python train.py --hidden_size=256 --rope_fraction=1.0 --qk_norm=true --warmup_steps=0
Each number is 128 + 32 x the weight over its row's rms, rounded and kept within 0 to 255. Layers, rows and columns count from 0. The size above them is the row's rms in percent of the matrix's.

# layer 8 MLP up, 704x256, rms 0.0916, rows 515-581, columns 128-159
size [ 98  99  99 104  98  96  94 102 102 110 102 109  83 108  94 108  96 104 103 105  99  91  98  99 107 103 101  97  92  81  98  90  97  95 107 100  98  86 106 113 100  99  90  98  93 102 104  90  93 105 104 104  91 107  97 104  99  98 103 104 101  96 130 111 109 105 103]
[[143 121  91  43 106 107 133 135 110 150 154 143 140 126 137  95 141 159 146 141  98 189 135 174 176  65 186  77 112 111 137 134]
 [103  83 167  93  88 143 137 154 142 155 148 122 117 185 116 134 117 155 151 101 124 192  81 157  75 156  68 124 100 115 131  92]
 [176 167 124 105 139 133 108 133 126 118 159 147 116  84 136  99  80 235  64 121  83 130 131 115 155 165 133 136 105 116 128 194]
 [126  60 152 132 127 147 179 118 143 112 132 127 113  99 164  90 155  87 159  89  97 100  84  60 193 154  58 152 134 106  69 101]
 [107 125 161 126 169 108 115 169 103 134 158 154 148 152  85 153 143 101 157 167 171 106 111 157 138 161  85 140 132  98  63 165]
 [109 115 176 134 172  99  95 102 118  92 140  85 134  85 141  99  98 152  97 115 111 171 154  80 146 141 160 176 165 106  84 133]
 [ 86 170 139  53 156 166 165 137 136  47 123 159  85  77 121 118 162 124 152 133 154 171 131 128 154 116 150  94 201 114  98 139]
 [182 158 124  70 178  54 110  55 105 131 134 139  87 194 123 139 107  70 160 127 109 117 151 125  94 122  86 105 134 159 125 108]
 [188 100 133 155  85 131 147 145 100 134 146 142 139 123  92 135  71  73 188 164 106 131 127 141 135 110 127 154 102 149 110 178]
 [144 113 145  80 156 129 122  99 159 164 128 137 147 131 132 114 112 184 122 169  67 185 110  51 128 103 151 140 178 133 107  94]
 [ 46 118 179 121 183 154 143 140 100 100 137 186 148  88 157 120 137 191 155 114 151 137 108 114 190 137 124 102 146 132 123  91]
 [ 73 134 149 108  91 140 147 142 118 125 166 125 129 170 106 117 143 144 161 120  55 129 162 157 107 118 145 135 146  72 132 130]
 [134 100 117 153 181 112  92 159 124  91 112 112  38 101 104  99 144 167  94 204  85 128  83 126 118 142 205 139 155 180  98 148]
 [132 131 102  72 135 139 108 109 110 122 158 169 113  99 100 142 156 100 145 110 213  77 110 175 149 124  98  80 101 148 144 110]
 [147 174 164 117 128 233  54 127 129 172 113 145 140  97 121 105  94  36 101  75 157 130  98 138 140 148 124 100 104 164 122  93]
 [194 116 158 161 153 124 138 180 158 100 110  82 165 126 129 194 185 138 133 138 114 123 184 154 104  89 184 163  67  89 130 113]
 [150 138  44 159 122 140 131 105 161 138  92 154 105 132 120 113  46 153 103 124 113 134 216 127 125 156 196  78  97 128 106 174]
 [ 92 134 109 170  69 183 113 101 176  99 141  64 153  90 163 100 146  83 119 157 168 161  72  98 132  66 171 131 127 168 138  88]
 [138 112 158  34  93 137 168 124  66  87 150 129 120 184 127 108 162 120 115 147 118 180 121 112 124 127 112 130 141 129 123  97]
 [109 157 143 129 141  69  98 139 165 124  89 113 152  95 146 149 127 100 104 179 200 125 146 106 116 106  99 125  73 106 134  95]
 [ 85 141 128 163 131 152 112  91 147 118 163 181 104 105 110 165  93 176 148  64 118 128 138 128 105 158 154 146  92  85  82  73]
 [124 141 109 126 124 111 156 115 155 138 113 125  65 118 138 155  54 105 192 143 156  81 117 128 111 173 177 151 173 119 158 118]
 [159  77  92 111 135 179 168 115 155 165 135  38 147 125 139 168 204 121 153 130 104 183 156  91 100 107 187 160 106 106 101  88]
 [141 151 144 104 164 177 119 107 128 143 164 143  99 168 122 144 112  93 147 106 137 150 109 144  78  46  90 177 146 188  97  63]
 [135 150 110 112 114 138 140 149 146 157  95 129 135 128 153 100 136 169 114  98 119  78 133  92 103 126 110 134 149 142 114 127]
 [151  58 128 154 143 134 106 154 156 112  61 135 167 113  71 126 145 162  64 130 135 128 165 109 123 124  51 138 163 114 100 122]
 [105  67 153  91 109 150 157 122 113 136 130 132 224 198 116 131 219 164  98 201 121 159 129 133 120 186  66 174 135 115  76 161]
 [149 102  68  96 121 166 101 145 170 166  97 170 114 129 115 146 135 160 160 129 115 102  71 109 151 163  98 110  74 101 154  89]
 [140  77 155 152 148 125 117 157 151 157 107 122 111 108 122 129 145 156 203 116 144 195 172 120  47 134 151 100 118 139 154 120]
 [137  74 126 136 125 116 104 164 111  80 157  66 115 144  92 184 124  71 134  98 180 164  78 123  46 119 191 185 152 130 119  83]
 [196 137 149 104 111  53 142 105 118 157 156 129  68 109 163  46 110 135  84 149 149  58 103 115  94  85  60 186 122 114 116 140]
 [164  77 116 118  80 107 133 140 101 148 155 138 120 102  89 137 190  97 120 114 130 203  78 104 152 123 170  90 114  58 183 131]
 [157 151 101 123 153 125 134 170 122 121  93 148 189  90 148  69 111  74 177 160 160 165 112 147 121 114  85 103 141 143 120 122]
 [129 133 137 129 106 145 136 100 174 135 143 103 127 104 119 155 135 143  87 134 172 128  77 124 160 162 133 138  50 148  88  99]
 [140 137  81 101  90  55 133 180  82 132 142 162 154 125 133 154 189 117 105 111 152  74 142 140 137 114  40 184 154 118 127 121]
 [ 85 151 138 111 175 101 131 118 157 145 128 135 110  90 112 156  80 131 141 130 165 114 137 184 150 122 115  80 174 186 107 174]
 [131 114 112 110 134 136  76 149  98 130  96 136 110 130 141  83 164  93 159 165 131 105 135 105 125  74 138  90 145 103  59 102]
 [ 47  88 125 106 159 143 162  93 179 203 105 171 139 127 152  78 117  68 137 109 117 131 141 149 128 140 128 101 104 177 216 140]
 [125 136 160 122 154 135 157 160 146  96  95  96 145  90 133 185  87  58 158 130 195 169 157  90 130 162 176 106 193 129 190  85]
 [103 120 107  88 149 141  91  84 188  90 106  74 105 151 158  82 111 111 150 123 156  85 171 145  91 129 213 147 114  42 133 111]
 [148  91  67  99 141 129 138  85 135 119 134 157 126 130 145 134 128  70  69 121 172 157 128 154 104 129 110 117 144 153 134  85]
 [ 65 146 186 117 138 100 143 133 155 157 120  85  89 122 117 157 169 179 131 125 176 121 108 128 129 170  87 149 166 135 121 135]
 [154 113 191 141 140 184 114 164  61 100 152 128 140 104 151 188 161 143 141 134  85 118 134 156 126 127 106 110 173 101 126 117]
 [134 123 144 121 119  94 112 117 140 136 148 125 109 142 156 140 143 107 131 128 151 102 153 111  85  67 116 171 179  73 109 136]
 [101 109 175  93 138 141  94 191 171 162  99  63 146 102 159 188 154 118 120  96 167  84  98 118 155 137  86 102 192  74 174 139]
 [144  63 134  73 110 120 159 140 140 200 133 136 113 152 164 166 158  97 153 111 155 146  90 161 113 142 122 161 142  39 130 190]
 [147 103 119 145 165 126 188 124  32 119 150 148 133  99  27  98  88 144  92 149 137 139 132 147  99 133 138 139 139 148 169 138]
 [148 137  78 138 108 159  90 127 108 171  93 145 139 175 143 127 105 101  85 118 158 101 134 135 108 127 181 131 131 146 186  76]
 [102 113  81 141 131  97 140 143 101 104 163 140 183 101  82 147 110 174 119 154 176 110 121  78 152 189 148 130 190 161 101 151]
 [103 139  86 180 122 130 129 102 161 151  86 135  94  88 122 151 124 115 157  97 191 118 112 117 170 129 150 111 179 113 105 110]
 [106 110 128  99 140 231 119 140 114  77 133 162  89 101 115 110 147 131 116 103 123 178 197 127 157 125 178 115 145 202 149 129]
 [147 127 148 165  99 169  78 204 133 181 135 124 188 103 126 114 140 141 183 129 146 105 191  86  85  93 115 149 119 128 165 153]
 [167 131 116 107 114 160 118 119  82 128 136 137 123 137 124  90 114 121 122  99  69 103 170 150  98 126 121 128 146 143 135 128]
 [ 97 123 157 117  90 102 139 160 135 164 117 197 162  85 110  99  96 127 185 112 104  91 107  97 118 181  93 152 147 102 124 153]
 [150 157 121 140 180 143 168 110 120 116 118  99 170 118 160 152 103 134  97 116 159 143 130 150 119 113 129 149  97 143 147  58]
 [139 108 135  75  99 164 199 184  93 133 118  35 189 182 122 133  97 113 143 108  81 155 150 125 115 181 140 179  97 154 131 172]
 [137 165 112 145 104  47 122 124 137 118 105 192 144 191 146 139 134 101  93 150  46 152 125 149 183 122 150 107  64 128 119 151]
 [ 85 176 122 132 110 101 108 119 102  76 123 139  75 162 138 103 112 122 146 158 169 141 130 138 159 154 163 133 175 129  96 182]
 [156 195 130 146  90 157 115  84 129 101 131 133 190  80 146 131 148  71 165 114 158 162 124 133 102 135 122 162 128 123 162 123]
 [ 72 145 124 154 166 114 175  92  83 135 132 143  97 168 150 122 155  94 122 108 137 133 141 132  80  96 158 110 151 178 141 138]
 [155 174  78  93  88 149 109  89 107 127 202  73 157 145 177 138 107 188 140 151 104 115  91 144 131 112  80  92  76  93 110 135]
 [151 117 100 120 126 175 144 114 167 119 118 141 158 132 150 178 127 122 141 187 116  92 129 145 151 150 113 160 139  75  91  55]
 [107  96 106 147 148 148 164 136 161  99 137 118 119 175 153 175 189 169 164 117  61 140 129  90 104 117 143 173 121 184 156 176]
 [ 86 159 189 140 139 135 162 137 130 110 174 143 126 194 118  91 106 135 152  71 112 108 153 122 115 131  65 112 144  97 127 122]
 [101 135  93  96 188 114 148 119 150 155 105 104 155 140 120 137 147  92  66 176  89 112 164 103 115 151  69  76 161 128 100 124]
 [124 127 132 123 157  97 126 133 109  79 152 105 115 112 147  83 120 176 114 110 102 180 110 140 162  54 139  91 116  90 156 125]
 [158 152 143 186  90  79 157 148  86 140  92 152 125 136 144 116  96 174 101 120 123 117  95 159 129 136 153 154 110 154  87 152]]
# layer 8 MLP down (transposed), 704x256, rms 0.0866, rows 515-581, columns 128-159
size [ 94  96  99  96  98  92  92 103  98 104 103 111  83 109  93 105 101 102  99 100 106  90  99 102 107  97  97 100  99  86  98  93  97  95 105  99  99  82 107 108  96 101  90  99  95 103 105  90  97 106 103 103  94 103  96 108  99 101 101 101 101  94 152 113 106 106 107]
[[147  84 152 145 137 172 111 120 116  77 114  98  95 133  57 154 108 105 108 165 135 159 165 110 135 123 162 132 147 121 136 182]
 [100 116 148 132 107 107 134 144 134 137 115 130 131  95 221 111 123 113  73 187 165  97 159  96 135 152 159 114 169 125  43 184]
 [174 175 139  78 188 127 214 135 152 100  88 147 149 159 128 126 121 127 116 168  76 108 118  90 184 113 146 117 124 124 170 151]
 [138 201  93 112 132 205 119 108 109 104 161 142 115 126 115 149 116 153 123 129 147 115 147 120 137  47  80 131 171 118 124 101]
 [209 125 147 127 143  89 168 133 134 155  93 126 161 186 142 178  93 123 106  89  81 114 123 130 105 103 156 124 113 182 109 179]
 [143 153 126 128 124 113 107 100 154 135 156 136 149 189 167 152 131 149 149 151 203 112 106 139 147 113 126  91 105 156 161  84]
 [118 148 122 186 144  89 133 116  69  95  85 137  92 115  77 143 183 114 117 110  61 185 209  22 120 106 110  93 171  98  83 196]
 [ 93  98 166 145 135  88 197 145 114 105 180 145 116 225 132 151 114 182 109 220 109 138 100 126 138 110 175 121 157 112 173 157]
 [101 127  84 134  93 139  79 142 115 116 112 126 173 110 116 130  86 121 128 100 118  72 185 164  68 192  74 132  55  84 151  70]
 [124 123 173 220 146 117 181 172  85 126 122  85 142 135 104  95 184 121 158 140 126 130 148 107 158 133 141 158 117  94 125 117]
 [166 139 136 143  95  76 129 108 109  68 137 133 159 113  89 140 151  80 130 120 170  96 125 197 107  78 127 123  71 107  99 156]
 [122 131  77 106 142 126 110 178 179 118 116  84 133 146 151 140 121 121 149 128 116 141 102 110 119 168 122 126 121 128 140 120]
 [151 153 141 131  95 100 108 172 117 141 132 137 142 191 145 108 161  87  73 179 134 107  99 110 111  81 111 168 162 115 120  67]
 [ 92 120 128 157 131 102 100  83 144 137 125 208 179  70 135 118 131 137  86 163  51 137 134 118 143 101  63 161 183 160 103 137]
 [155 143 143 145 131 140 157 150 144 167 156 114 153 114  79 120 148 136 107  86 115 209 113 103 139 132 110 147 127 130 131 145]
 [ 76 133 120 123 113 151 156  86  91 180 163 123 118  94 138  86 113  93 110 121 156 106 172 109 140 181  54 132 128  69 109  91]
 [164 140 130 183 176 145 128 126 168 179 122 140 120  99  97 117 130  95 106 144 147  88 121  46  84 142 124 122  85 117 197 121]
 [ 87 156 181 151 179  56 137 148 164 159 178 126 140 138 134 100 146 187 151 142  39 182 164 185  81 138 100 149 122 136 130 110]
 [179  83 137 158 153 151 126  57 131 160 146 144  86 131 160 101  82  86 157 133 122 128 161 123  67  84 153 113 137 101 132 117]
 [139 124 105 111 152 207 137 118 111 202 106 157 155 131 102 143 125 165 116 146  57 125  98  87 143 123 109 135 169 156 158 187]
 [149 151 169 156 128  57  99 152 116 118 114 147  89 135 146 200 114  67 177  75 139 179 128 137 129 154 143 135  90 112 158 146]
 [136 129  87 171  95  90 120 137 126 117 104 104 161  87 176 137 144 153 107 155 101 151 123 120 172 104 100 156 137 123 118 191]
 [110  95 175 131 122 180 121 113 108 129 168 183 131 143 155  90 128 103 165 128  63 163 115 150 157 118 146 187 107 105 111 123]
 [134  81 101 139  94 155  98 147 185  86 124 117 158 135 167 132  93  89  90 102 126 121  98 142 177 141  93 104 124  52  72 183]
 [ 92 163 145 102 152 160  87 137 143  87 149 110 191 119 111 107 123 103  95  97 126 154 123 135 109 112 178  93  42 120 149 173]
 [102 215 122 117 118 111 140  84 132 129 148 124  94 125 211 120  74 133 140 143  58 124 126 133 164 103 205 131 125 120 160 150]
 [157 156  96 125 219 110  98 155 105 150 119 100  79  93 129 113 105 112  97 152 146 100 105 140 140 118 129 114 137 152  97  86]
 [ 42 144 164 117 115 150 132 137  68 172 101 112  98 157 113 152  98  91 195 154 146  67 133 142 102  93 116 114 156 172  62 131]
 [ 98 157 139 163 117 125 171 166 150 109  89 100 188 127 114 130 121  91 164 159 125 150 143 125 100 117 165 114 136 138 126 109]
 [166 167 161 181 129 101 112 133 113 106 121 168 122  74 107 163 168 142 106  62 182 104  61  79 102  64 108 141 108 124 168 122]
 [109 122 126 163 155 156 124 105 114 114 129 143 103 182  75 183 119  69 157 141 108 182  73  97 186 130 187 117 125 184 140 112]
 [160 136 112 121 142 197  87 107  91 158 116  91 110 114 153 100 120 144  54  79 100  73 140 160  71  70 176 171 128 143 137 192]
 [ 78 118 132  82 156 117 147 100 141 176 141 111  86  97 109 149 178 180  80 163  80 173 115  81 127 152 153 127 154  98 159 126]
 [151 120  73 120  80  89  94 157 163 100 108  95 184  30 165 102 169  88 170  84  76 149 121 134  71 107 132 172 150 121  83 101]
 [ 73 102 145 149 103 101 117  99 151 149 141 139  66  72 115 153 107 166  99 193 120 211  88 113 127 192 146 141  97 161 175 138]
 [118 115  93 117  82 105 116 134 154 162 141 160 114  85  95 148 142 162  89 160 122 134  83 102 113  53 110 139 123 143 134 113]
 [126 184 145 124 155 141 182 106  76 113 119  92 106 153 161 165 101 195  82 130 117 188 147 123  70 169 143  80  97 134 124 141]
 [133 109 171 165 126  82 134  77  97  94 165 128 146  69 173 177 192 115 111 153  49 121 148  77 114 164 121 130 127 107 126 129]
 [103 114 123 167 121 150  55 138  96  86 154  96  90 112 167  90 126  96 118 159 147 159  90 123 178  67  61 142 136 103 171 133]
 [ 80 133 110 222  62 152 150 128 121 107 129 149 161 102  77 184 131 160 148 110  64 101 108 100 186  96  89 113 168 175 143 172]
 [ 91 197 114 106 168  65 116 125 131 152  76 118 146 117  74 154 116 174 148 163  91 141 126 137 185 130 108 174 102 116 158 144]
 [154 142 130 182 112  94 147 134 126 141 126 123 129 119 115 156 130 127 102 147  91 158 179 105 187  92 161 159 150 117  89  70]
 [147 178 154 111 149 113 109 142 134 116 172  58 100 155 110 134 126 199 120 187 131 118  99 140 130 143  74  58 186 113 132 134]
 [ 96 100 161 131  90 102  90  37 132 163  91 113 143  80 137 150 115 140  92 112 130 121 112 167 144 135 126  94 103 188 164 104]
 [140 143  66  62 150 118 109 189  84 124 148  88 141 117  93 152 123 127  96 123 130 158 128 104 152 147 122 117  98 144 170 143]
 [120 144 119 144 150  41 130 125 129  72 128 137 159  95 155 122 130 131 101  84 189  84 128 146 214 119 113  87 160 174 113 128]
 [116  82 145 121  97  92 185 118 188 123 102 167  92 164 119 149 126 121 166  89 149 131 151 142  94 136 136 183 195 132  85 118]
 [128 137  82 112  99 124 146 133 127 154  86 132 130  35 112 109 202  75 140 171 166 132 134  80 110 102 143 121 100 102 139 133]
 [141  93 116 137 103 168  84 106 109 120 133  79 123 159 179 149 102 135 137 146  72 107 173 156 104 120 133 117 140  89 135 157]
 [201 131 165 201  89 172 104  99 158 145 118 116 153  80 153 102 123 115 132 141 138 163 128 134 134 103  96 129 108  92 121  82]
 [ 47 142 115 145 187 121 147 153 124 167 135 118 129 172  90  77 136 121 171 190  93 122 118 130 191 132 128 109 126 142 176  83]
 [149 141 135 125 115 130  93 204 118 119 162 128  72  81 106  92 159 121 136 154 191 100 142 103 132 155 154 107 128 180 143  90]
 [ 22 114 104 181 132  92 126 126 130  67 113 123  62 136  88 152 125 129 130 151 140 172  81 120 157 136 125 109 128 147 149 110]
 [ 98 159 118 128 165 153 108 110 161 120 134  67  85 202 140 113 101 163 112  92 108 108 121 150 129  89 143 145 108 165 137 121]
 [138 127 127 138 120 140  93  64 125 120 116 133  97  70  53 105 117 112 145 132  82  97 106 126 137 104 172 106 135 124 132 155]
 [169 101 124 123 131 140 139 120 118 119 143 123 106 140 143 137 142 116 137 158  87 136 140  93 173 174  83 108 108 109  98 160]
 [179 142 134 157 174 207  92 151  64 181  91 158 130  90 117  93 132 114  40 156 118 181  87 105 200 157 160 162 159 164 168  82]
 [ 99 145 147  77 140 131 141 153 150  88 115 112 112 115 143 116  62 125 124  89 157 146  93 107 119  79 183 120 127 115 140  68]
 [121  87 132 126 100 117 136 161 126 152  65 139  99 130 104 132  99 108 125 126  85 121 174 157 178 131  76 179 135 106 131  95]
 [181 124 130 130 124  83  82 165 119 112 143 112 148 112 139 148 116 114 125 170 142 133 158 167 203 110  85 100 125  94 118 202]
 [120 159 181 133 168 116  79 112 154  46 120 141 156 112 134 135 162 102 133 115 177 174 155 136 136 170  82 126 118 131 146 127]
 [114 149  83 156 108 101 158 111  74 107 159 115 149  86 129 123 131  80 132 159 134 128  97  74  53 107 108  98 143 178 132 232]
 [120 139 168 140 153  77 123  96 173 114 144 148 101 134 128 158 204 133 137 147  26 166 136 131  73 141  99 148  82 143 163 195]
 [ 82 136 105 134 115 134 123 129 156 152 142 124 174 166 132  91 149 157 154 110 138  99 110 146 123 147 150 100 131 162  80 147]
 [132 136 162 157 116 112  74 100 201  80  61 156 136  99  87  43 171 131 113  96 160  96 119 113 126  83 151 115 159 125 155 123]
 [104 128  76  83 154 109 137 132 105 140 131 113 131 118 140 159 116 161 141 122 144 135 149 107 116 103  97  94 161 132 101 159]
 [ 74 101 114 126 100 171 145 108 103 171 183  95 116 126 122 107 147  90 178  88 119  35 103 184 139 137 128 103 164 150 159 106]]
# layer 8 MLP gate, 704x256, rms 0.0909, rows 516-581, columns 128-159
size [ 97 102 104  99  92  87 108 100 105  97 108  82 113  94 101  98 100 100 103  99  90  94  96 109  98 100 102  93  81  96  90 101  96 109 102 101  81 109  98  97 104  85 101  95 107 104  85  97 105 109 107  94 108  94  99 102 100 103 105 104  99 106 110 105 109 110]
[[140 119  72  82 112  76 117  55 107  65 122 143 126 141 164  92 104 159  96 148 192 131 110 165  72 142 137 182 162 122  91 107]
 [ 88  93 129 152 142 117 122 131  97 111  94 206 120  30 129 114 192 143 102 181 141 131  95 154 125 117  80 148  83 171 117 130]
 [171 100 107 125 165 143 152 162 144 105 166 114 147 136 182 117  98 118 137 148 109 110 122 120  98 121 125 100  90 117 143 108]
 [172 139 138 153  68 128 119 179 150 184 125  67 154 102 175 142 120 166 107 120 181 166 137  84  85 142  48 157  97  71 141 164]
 [117 126 171 123 148 111 134 121 134 116 152 220  91 181  93 132 144  88 106  86 121 193 134 155 150 109 181 101  92 111 183 186]
 [119 176 139  92 129 117 172 191 129 162 165 102 116 138 149 170 158 138 121 139 101 123 125 145 155  93 116  83 103 151 162 178]
 [166 126  63  83 117 124 116 157 157 155 124 161 149 142 157 151 164  98 113 180 138  66  88 146 127 155 116 142 112  75 123 140]
 [157 176  71 157 148 116  89 140 126 180 173 143 147  83 163 149  80 127 142  64 166 132  90  96 131 170 111 139 125 136 106 136]
 [180  67 112 138 117 121  77 112 142 173 131 117 161 113 140 107 169 143 143 119 138 141 137 116  95 109 152 135 116 113 168  99]
 [124 144 120  92 130 127 106  85 124 105 153 120 130 108 164  86  81 133 141 154 107 145 154  55 144 112 125 176 115 117 186 120]
 [151 138  99 126 138 118  86 149  76 112  93 181 123 154 197 143  88 123 179  95 109 179 165 101  85 142 143 106 105 141  74 109]
 [ 92 130 100 145  74 133 187 162 128 115 183 117 169 153  38  98 142 118  81 149 110 135  56 161 140 129 120 212 153 107 131 179]
 [ 97  99  92 136 105  82 138 138 108 144  84  84 118 131 158 121 121 124 104 112 153 121 142 143  52 145  57 139  74 165 158 153]
 [161 127 113 122  62 126 107 170 117  74 140 164 184 152 149 170  93  96 204 125 181 147 192  97 134 129 106 133  97 128 134 166]
 [117 148 136 139 133  75  80  79  83 107 111 122 138 199 195 120  99 178 188 106 108  85 145  77 120 150 115  65 127 146  31 157]
 [101 179 124  91 105 110 119 150  84  90 161 121 132 122 138 136 160 129 139 138  99  98 102 172 140  85  95 144 134 108 134 130]
 [135 109 114 135 160  89 162 101  98 142 156 120 138 117 140 132 191 143  90 132 111 107 193  28 156  87 115 122  83 114  96 173]
 [176 116 155 160 134 190 132 208 111 151 168 128  94  40 133 145 119  99 175 178 152  74 106  84  43 107 108 107 112 116 122  99]
 [125 149 108  82 186 131 136 120 137 171 164 154 157  86 188 149 120 155 101 129 194 109 106 159 148 132 119 121 163 183 104 190]
 [184 138 113 123 128   4 117 147 129 129  81 121  81 117 131 118  86 151 106 147 150  96 142 116 143 205 115  60 142 160 144 163]
 [ 82 164 190 100 181 110 133 136  91 110 112 173 145 118  83 151 135  78 160  96 117 143 122 239  99 137 144 100 121 153 152 129]
 [107 165 110 115 166  84 113 149 138 167 109 111 166 134 135  97 144 141 115 105 104 106  70 123 148 137 174 142  65 148 137  86]
 [128 168 128 156 134 147 147 128 148 117 151 125 171 149  97 106 115 119  77 137 147  86 128 164 105 167  89 129 102 112 117 172]
 [101  94 117  98 131  62 142 133 125 153 175 117 119  98 143 122 118 148 104 114 156 164 186 131 154 108 111 132 169  98 104  81]
 [111 124 138 127 178 127 133 137  84 140 155 104 144 150 112  98  73 151 101 101 104 154 129 127  83 110 140 164 182 152 119 115]
 [ 81 111  77 132 110 122 119 112 184 139 111 171  83 110  98  93 109 157  97  90 104 196 159 138 135  88 100 184 140 138 134  76]
 [ 74 193 138 157 136 141 131 128  87 103  91 165 144  96  70 100 100 118 179 165 101 158 128 179 145  96 201 157 115 115 110 123]
 [179  97 146 121 146 102 101 162 171 187 138 125 109  96  99 143  96 165 180 133 142 182 163 124 130 152 158 102 149 138 170 109]
 [196 129 150 112  87 143 123  69  83 137 108 130 120 116 124 170  98 131  80 115 121 156  59  85 129 127 138 194  53 116 179 161]
 [144 115  90 108 127 121 152 131 136 111 129 143 159 125 182  64 144 152 117 173 146  92  98 114  92 141 140 102 123 134 107 168]
 [196 142 120 139 146  90 155 152 137 159 149 188 148  76  98  77 169 164 167 138 125 117  69  89  70 108 104 119 115  64 167 178]
 [122 137 156 179  74  83 120  93 140 175  72 178 153 123 135 150 105 124 137 134  85 142 106 140  87 112 104 126 130 116 168  85]
 [104 194 172 177 118 109  88  88 152 132  97 154 128 187 107 109 162 183 101 122 134 129  84  86 125 138 126 137 147  70 141 120]
 [ 63  98  88 120 130 124 129 125 137 114 103 147  85 135 120 130 125  93 112 101 139 106 118 133 183 108 132 133 107 111 131 129]
 [120 146 144 168 175 168  95 137  86 118 172  90 159 129  93 160  49 134  90 117 163  86 109 183 157 131 119 154 113 110 119 134]
 [ 99  49  32 106 145 120 194 142  85 121 132  89 166 102 163  90 160 189 122 121 169 144 161 171 135 123 112 107 144 167 121 130]
 [107 205 129 169 103  94 101 142 101 115 150 119 147 143 104 167 119 154 131 139 163 109  82 114 145 129 139 111  80 162  94 143]
 [169 135 101  93 126 140 152 144 126 170 118 177 110  76 150 131 165  98 114 171 116 162 105 115 129 139  99 152 107 120 156 144]
 [ 98 130 170 149 148 187 169 145 134 117 139 145 122 125 127 139 160 163 110  94  85  94 127 133 110 153 111 146  48 153  85 194]
 [125 159 174 131 133 151  83 168 127 129 139 119 148 175 139 128 144 139 119 131 115 163 144 187 115  32 113 106 113 150 153 187]
 [173  98 114 157 123  93 166 101  91 107 111  49  96 101  94 202 150  82 133 171  71 119 154 127 141 174  83 158 134  98 137 111]
 [ 89  76 144 140 145  88 173 158 147 107 124 121 155 102 110 121 156 166  65 138  94 115 102 156 196 116 147 139 133 131 146 141]
 [105 141 116 114  93 145 119 122  99 110 107 125 129 164  81 132 149 107 119  71 146  80 117 136 128 135 118 134  88 114 138 121]
 [136 143 156 144 128 132 164 178  94 155 128  92 102 114 137 142 132 154  91 116 168 110 136 112  84 160 160 145  65 162 173 117]
 [ 75 152 100 153 106 105 108 127 120 155 168 150 105 109 121 143 115 134  78 109 168 130  75 130  97  89 112  48 132 189 100 104]
 [118 133  94  95 109 184 126  57 144 105 137  59 126 111  53  77 146 147 127 135 107  97 163 132 149 115 133 152  86 176 101  78]
 [ 97 161 144 117  49 114 119 143 134 131  80 188 156  99  93 164 163  93 121 172  91 155 108 103  64  96 130  94  90 121  86 196]
 [138 155 166 102  87 130 126  97  49 119 170 163  65 179 104 119  82 177 104 193 114 115 167 170  74 219 143 166 138 154  89  91]
 [170 125 108 125 113  85 164 112 130  99 132 117 129 127 128 168 129 157  96 182 114 116 180 134 101 115  73 208 119 141  86 157]
 [105  87 101 153 114  97 122 176 144  94  82 170  41 145 107 135 150 156 147 137 194 174 113 102 154 105 100 138 144 140 151 149]
 [163 208 115 126 138 164  84  91 187 136 180 138 165 165 171  78  76 132 140 127 154 168 121 106 182 144 119 218 163 170 108 185]
 [180 131 189  93  79 184 136 137 163 161 120 164 148  81  79 134 100  95  89 120 133 119 136 156 176  94 144 143 107 130 166 174]
 [104 134 139 106 198  91 153 125 100 140 109 136 122 196 120 110 126 133  69 170 139 124  98 134 179  86 187 133 132 120 104  71]
 [189 116 114  91 198 125 130 117 127 112 124 169 177 127 126  54 148 127 106 156 115 165 100 142 152 182 170 115 150 129 103 140]
 [134  17 179 128 111 119  83 126 150 129 116 141  87  70 132 157 144 169 143 141 168 125 131 137 136 137  95 153 116 158 107 148]
 [150 148 138 151 110  85 106  78 147 151 122  82  66 178 136 149 140  58 208 162 151 135 117 142 144 108 127 140 110  57 129 157]
 [ 91 164 137 135 111 124 136 136 162 144  88 102 132 114  95 142 147 116 127  71 139 107 174 192 106 189 114 171 130 187 156 113]
 [100 134 182 112  95 111 132 143 125 139 105 126 101  98 147 143 135  92 108  70 106 119 122 108 184 109 143  36 100 122  90 166]
 [190 127  80 103 117 134  82 108 186 121 126 107 166  60 189 150 142 149 119 133 145 150 115 102 125 136  98 150 145 142  77 145]
 [ 71 138 147 154 138 137 126 102 128 140 141 125 120 103 118  59 144 115 146 100  94 127 163 153 158  51 102 173 161 131  85 175]
 [129 112 148 153 183 121 116 170 171 153 107 140  89 107 148 142 198 167 156 115 116 135  75 143 119 136 161 167 141 144 119  75]
 [149 181 136 158 144  92 114 168 106 151 147 144 128 189 102 192 130 126 195  86 116 181 117 113 117 140 104  83 103 146 156 188]
 [164 150 151 159 109 120 108  74 122 139 124 111  75 120  88 119 168  93 103 131 104 116 210 107 137 128 111 160 121 106 163 117]
 [110 122  85 130 175 160 143 151 170 131 126 103 101 123 164 146 180 185  91 142 168 147 150  98  79 103 150  86 151  89  81 154]
 [145  93 126 176 107 116 171 166 176 154 124  98 129 112  91 124 192 106 141 176 114 148 197 121 130 149 128  95 124 105 135  82]
 [134 166  83 118 166  92 104 160 154 145 123 142 149 191 218 130  87 198  94 154 129 147 156 145  71 138 139 183  96 117 113 137]]